Part of a small language model's weights.
Size: 12 layers, width 320, 5 heads of 64 (1 for keys and values), MLP 832 SwiGLU, 23M parameters.
Architecture: RMSNorm before each block, rotary positions, no biases in attention or MLP, untied embeddings.
Training: a variant of Muon for these matrices, 277M tokens, 4233 steps.
Each number is 128 + 32 x the weight over its row's rms, rounded and kept within 0 to 255. Layers, rows and columns count from 0. The size above them is the row's rms in percent of the matrix's.

# layer 5 attention value, 64x320, rms 0.0445, rows 0-63, columns 80-119
size [102 102  98 100  96 101 102 101 100 100  99  99 102  98  99  98  93  99  99  98 100  99 102 101 100 107 101 102 101 100 102  99  98 101 104 102  98 105  98 101  99 101 100  98 103 101  95 104 100  96  98  99  95  98 102  95  98  99 100  99 100 107 105  97]
[[ 77  73 107 152 113 152 125 132  58 153 153 112  86 161 112  97 102  35 181  66 125 169  54 105 155 161 183 123 143 194 163 121  97  95 138 129 176 126 171 103]
 [145  99  83 106 123 162 159 125  82 161 118 174 167  93 110 130 154 124  98 131 127  77 102 160  90 152  92 195 214 141 159 104 166 213 132 125 133  87  87 108]
 [139 156 111 108 105 103 105 131 163  96 113 121 116 182 119 100 194 123 165 120  88  83 125 103 197  94  96 146 117 131 129  68 147 113 112 184 113  96 102 116]
 [128 124  69 131 117 131 123 131 174 147 144 134 147 118 138 137 144 118  96 107 108 106  93 129 155  76 162 139 108 150 128  92 172 147 181 158 109 119 113 157]
 [106  85  80  92 158 134 189 124  96 126 151 186 154 149 157 158 205 143 102  92 110 160 169  88 156 107 125  96 105 138 125 120 148 161 165 138 130 140 154 152]
 [123 159 134 150 148 151 141 116  93 123 175 151 128  94 132  83 129 107 165  99 172 148 162 114  70  80 123 169  95 142 170 141 131 159 114 172 157 153  99 145]
 [122 108  72 110 191 117 138 155 151 111 121 137 105 123 133  96 128  95 149 148 141 143  90 144  81 107 116 120 184 110 121 110 103 150  84  70 109 114 141 133]
 [123 152 150  35 144 111  79 178 126  93 166 192  73 175 112 123 105 121 115 149 142  81  63 142 101 120 194  74 106 128 147 154 157 146 162 121 149 123 182 121]
 [111 114 134 152 162 162 109 115 189 181 184  91 128 150 102 185 108  93 153 206 170  89 163  99 187 105  87 105 167 151 160 116 143 167 100 122 143 133 140 172]
 [ 98  89 160  89 187  71 149 149 178 108 135 170 135 113 101 142 130 149 152 136 115 141  98 170 148 184 184 101 199 143 113 107  83 132  63 177  59 169 147 147]
 [120 117 111 172 130 133 133  88 119 128 120 148 170 141 113  90 120 182 114 175 125 166 109  70 145 140 190  94  94  86 128 155 170 109 115 132 158 130 109  59]
 [104 196 164 123 155 135 141 125 165 148 184 112 152 124 138 121  76 123  97 101 129 164  95 217  89 148 102 133 122 144 172 140 123 144 149 106  82  95  95 125]
 [148 109 118 223 162  35 131  83 122 146  99 106 152 220 128 171  78 117 124 150 184 145 106 129 136 113 110 155  61 110 123  95 169 109 186 136 114 169 100 154]
 [ 83 158  39 110 128 113 131 134  95  89 126 125 107 189 123 101 140  88 169 123 119 119 133 133  97 157 159  59 103 130 121 175 123  95 107 136 150  36 155  85]
 [101 125 160 145 119 125 159 103 165 128 140 168 164 143 137 136 153 189 119 163 143  87 147 139  53 157  64 114 161 185 167 140 135 123 131 147 215 127 102 150]
 [139 160 151 184 136 199 147  68 101 123  80 130 162 146 118 139 148 132 186 138 103 179  71 124 139 141 146 165 153 168 138 144  98  91 110 113  93 113  87 149]
 [153 149 116  95 174 156 153 128 149 175  69  79 179  85 109 197 104 178 113 147 115 134 115 138 127 127  97 122 115  87  90 184  75 131 141 115 144 114 152 127]
 [101 155  30  65 192 107 130 159 114 169 146 111 148 124 118 158 154 135 128 102 129 106 146 129 149 132  88 155 141 152 147 211 143  81 167 132 151 122 185 204]
 [139 120 129  98  46 108 160 129 123 110 106 154 198  75 103  97 172 103 172 107 126 143 155 132 182 110 189  92  52 104 113 111 159 126 188 110  94 123 101 118]
 [114  85 116 105 136 133 151  51 109 138 171 127  85 125 120 101 162 154 156 151 131 168 172  97  97  73 174  51 115 143 171 155 127 144 158 132 163  93  79 113]
 [172  75 170 148 171 125 169 133 134  75 152  99 154 126 135 194 123 125 168 126 108 150 152 106 139 104  63 128  82 133 104 146  87 116 102 182 102 115  78 140]
 [175 103 111 167 210  95 111 167 122 109 122  70 135 165 113 136 108  98 120 131  76  99 170 147 157 137 137 127 112 170  93  97  56 126 129  41 121 167  94 119]
 [119  88  88 111  99 107 204 128 122 210  86 168 151 139 154 140 154 141 146  84 186 144 109  76 104 108 136 173 130  97 100 113 100  75 157 104 154 106  76 176]
 [169  99 142 130  84  91 120 200  75 109 111 133 114  92 139 164 171  69 108  86 137 167 169 120 100  94 122 162 117 139 168  79 123 139 105  98 163  99 162 106]
 [119 102 128  76 137 134 162  53 134 135 129 100 123 128 168  42 123  94 130 150 135 185 109 172 122 132 107 137 180 143 144 218 133 156 120 142 146 145 103 108]
 [137  95 177 120 145 140 139 116 135 135 160 158  90 143  47 116 145 150 139 101 141 124 138 114  67  88 149 141 116 146 155 181 114  98 104 220 149 180 130 143]
 [130 145 155 122 164 151 118  94 176 125  90 149  88  98 103 150  81 114 112 125 108 117 107 182 137  82 144 113 144 100 109 112 104 113 133 120 168  48 135  84]
 [ 84 188 173 136 123 168 151 115 122 177  75 117 148 210 107  96 108  88 127 118  74 139  87 107 164  86  86 124 127 107 124 134 112  87 137 149 127 137 126 178]
 [170  81 201  98 193 114 148 155 161 127  11 137 101 132 200 128 168 132 159  87 112  68 113 153  77 117 124 115 147 222  78 174 170 122  90 107 157 118 139 173]
 [161 177 132 118 140  96 149 181 168 184 156  97 126 106  79 111 148 100 111 145 158 145 103 166 146 149 151 109 153 125 210  92 141 119 200 114 166 130 115  66]
 [129  79 140 139 119  66 113 150 133 151 154 164 109 162  44 143 115 114 167 112 158 152 127 164 174 139 132 133 172 117 147 142 102 122 132 125  47 126 152 118]
 [103 153 181 123 126 184 195  94 154 152 176 180 134 135 176  62 143 109 147 153 161  99 111 174 137 117 105 138 110 166 114 118 107 114 156 148  78 172 126  96]
 [ 84 116 113 192 181 114 130 122 136 113 120 111 184 121  95 129 123  77  97 130 150 111  68 149 156 166 139 132 136 101 159 158  61 117 124  98  80 147 133 147]
 [151 116 136 147 144 128 165 116 143 116 119 117 116 107 134 140  89 131  74 134 101 113 154  89 131 133 114 178 178 145  91  54 122 137 147 123 144  75 178  92]
 [184 138 129 109 121 160 185 142 140 110  99 115  97 158 119 164 150 133 128 123 130 151 117 140  92 165  79 124  81 218 183 151 126 130 114 133 103 137  63 142]
 [152 162  94 132 107 121 122 103  66 132 213 127  91 100 156 127 133  66 130 100  90 140 159  64  97 209 154 100 171 147 122 126  57  80 110  98 112 114  84 106]
 [136 109 101 121 103 105 128 109 189 154  96 145 136 150 104  82 140  91 127 123 105  71 185 142 160 146 148 127  98 117 103  98 105 130  72 116 141  90 116 162]
 [155  96 185 119 139 132  70 133 123 147  80 109 128 140  94  80 162  68 162 124 146 107 150 109 161 159 110 130 163 177 173 114 149 152 145 108 129 107 119 133]
 [ 64 176 146 143 192 158 146 114 111  84 176 170 123 118  71 181 150 184  93 146 106  75 143 199 152 164 164 164 123 143 106 112 103  68  70 126 167 136  85  84]
 [129 101 130 143 106 152 157 137 186 153  92 160 108 155 116 170 134 134 161  88  77 113 186 153  85 153 123 134 114  91 188 100 181 116 125 111  95 180 164  35]
 [112  90 139 134 111 156 160 145 104  55 154 146 169  97 109 113  75 111 138 196 164 166 142  98 119 161 178 165  89  95  97 156 104 151 134 150 178 123 172 128]
 [118 135  93 118  99 158 105  88 118 171  72 124 159 133 178 105 118 119 122 139  91  70 157  99 119 107  78 166 152 127 130 105 139 159 128 110 211 148 125 126]
 [134  88  82 166 167 100 102 102 122 166 136  91 144  86 128 172 129 152 100 161 115 138  92 169 167 123  87  83 144 171 157 136 157 153 107 145 138 133 114 128]
 [171 138 109  96  82  89 125  94 142 156 110 154 105  99  89 112 103  76 114 170 112 105 171 149 136  97 152 145  94 184 127 124 148 103 167 130  53 165 154 160]
 [123 110 156 130  94  92 141  81 135 152 113  81  96 132 126  71  44  85  80 155 175 134 141  86 140 137 122 153 144 177 145 113 137 125  78 141 117 134 119 198]
 [ 91 118 195 104 110 121 135 155 167  75 113  78 176 183 120 165 195 125 200 143 100 164  65  96 118 118 114  93 101 163 112 149  82 133 166 177 104 169 162  99]
 [108 125 110  99  54 186 142  97 121 155 125  79 140  67 139 194 145 120 180 143 156  97 114  73 114 127  72 161 120 145 100  56 141 119  96  62 163 165 127 130]
 [174 146  97  83 127 164 126 152 129 223 168 159  97 139 170 152 114 111 103 157  50 121 198  92 158 117 149  77 108 107 146 118 138  59 119  96 143 117 140 158]
 [156 131 143 134  90  44 147 140 152 134 107 179 119 125 147  84 137 102 143 138 166 119 100 108  84 172 133 143 137  94 105  96 123 134 154 147 137 143 173 184]
 [122 111 104 138 122 178  99 151 124  91 203 117 121 156 116 146 111  61 134 123 102 149 141 113 109 124 103 133 148  96 165 126 127 139 117 114 198 136  96 175]
 [159 120  81 157  85 110 211 112 166  62 146 164 113 182 156 172 131 168 118 139 145 139 177 143 148 127  69 146 100 151 124 157  83 157 128 159 122 108  99 146]
 [166 156 126 125   2 132 184 200 141 127  89 145 147 142 120 101 136 129 148 164 142 153 131 145 183 154 154  88 160 183 103 114  52  89 174 174 109 146 145 171]
 [117 122 175  79 167 133 176  95 133 158 114  95 112 137 119  83 134 123 137  66 115 113 149 144 137  84 166  98 158 135 183 170 127 142 187 135 115 105 136 128]
 [154 165 132  91 159 159 202 179 138 148 139  93  81 170  94 161 105 129 113 150  92 144 130 122  88 113 179 137 128  82 173  90 111 117 122 120 176 155 132 143]
 [152 103 150 132 114 142 149  84  96 102 123 138 132 143 142 116 172 136 111  96  69 157 136 136 160 144 140 189  95 112 105  97  80 121  59 118 130  63 142  55]
 [130 166 126  77 120  92  93 111 137 104 158 128  75 174 111 156 100 113  50 142  77 167 142 150  92 123 127 123 202 113 141  98  67 171 141 129 112 157 142 151]
 [168 147  66 160 127 146  77 167  98 145 143 147 197 101 110 124  91 107 123 114 164 149 127 167 116 166 109 113 120 128 130 124 138 165 141 120 147 171  44 156]
 [112 112 171  96 130 146 152 147 159 183 150 137  86 108 186 128 114 104 147 139 100 133  71 123 141 135 119 155  92 166 127 173 148  81 101 120  94  94 116 176]
 [163 174 150  94 119 173 105 106 139 162 169 168 159  52 111 129 110  94 178 159  99 149  92  65 166 132 141 124 132 110 113 146 108 160 151 141 168  85 120 113]
 [123  89 115 129 168 128 117 145 131 100  74  94 153 150 103 108 136  72  89  82 136 193 125 170  23 131 169 111 155  67  93 152 154  96 156  98 121 167 163 156]
 [ 73  85  95  85 120 160 154 196 120 156 143 133  74 111 149 153 168  97 109 174 152  73 167 214 159 159 159 135 167 110 137 146 104  91 107  81 154 100 136 155]
 [106 140 173 136 133 174 112  68 142 180 169 149 106 107 100 186 176 175 110 143  94  89  87  99 171 156  82 128 112  78 111 185 145 162 131  87 120 100  84 154]
 [166 122 123  89 170 111 119 123 110 194 125 117 182 143 113 151 122 154 173 153 164 152 116 123 107 102  99 139 153  91  80 149 112 117 119 141 152 142 133 133]
 [175 134 111 110  97 118 159 186 149 122 109 170 129 160 145 137 163 175 127  73 132 126  94 132 111 130  92 111 148 135  96 181 149 151 124 131 143  88 148 150]]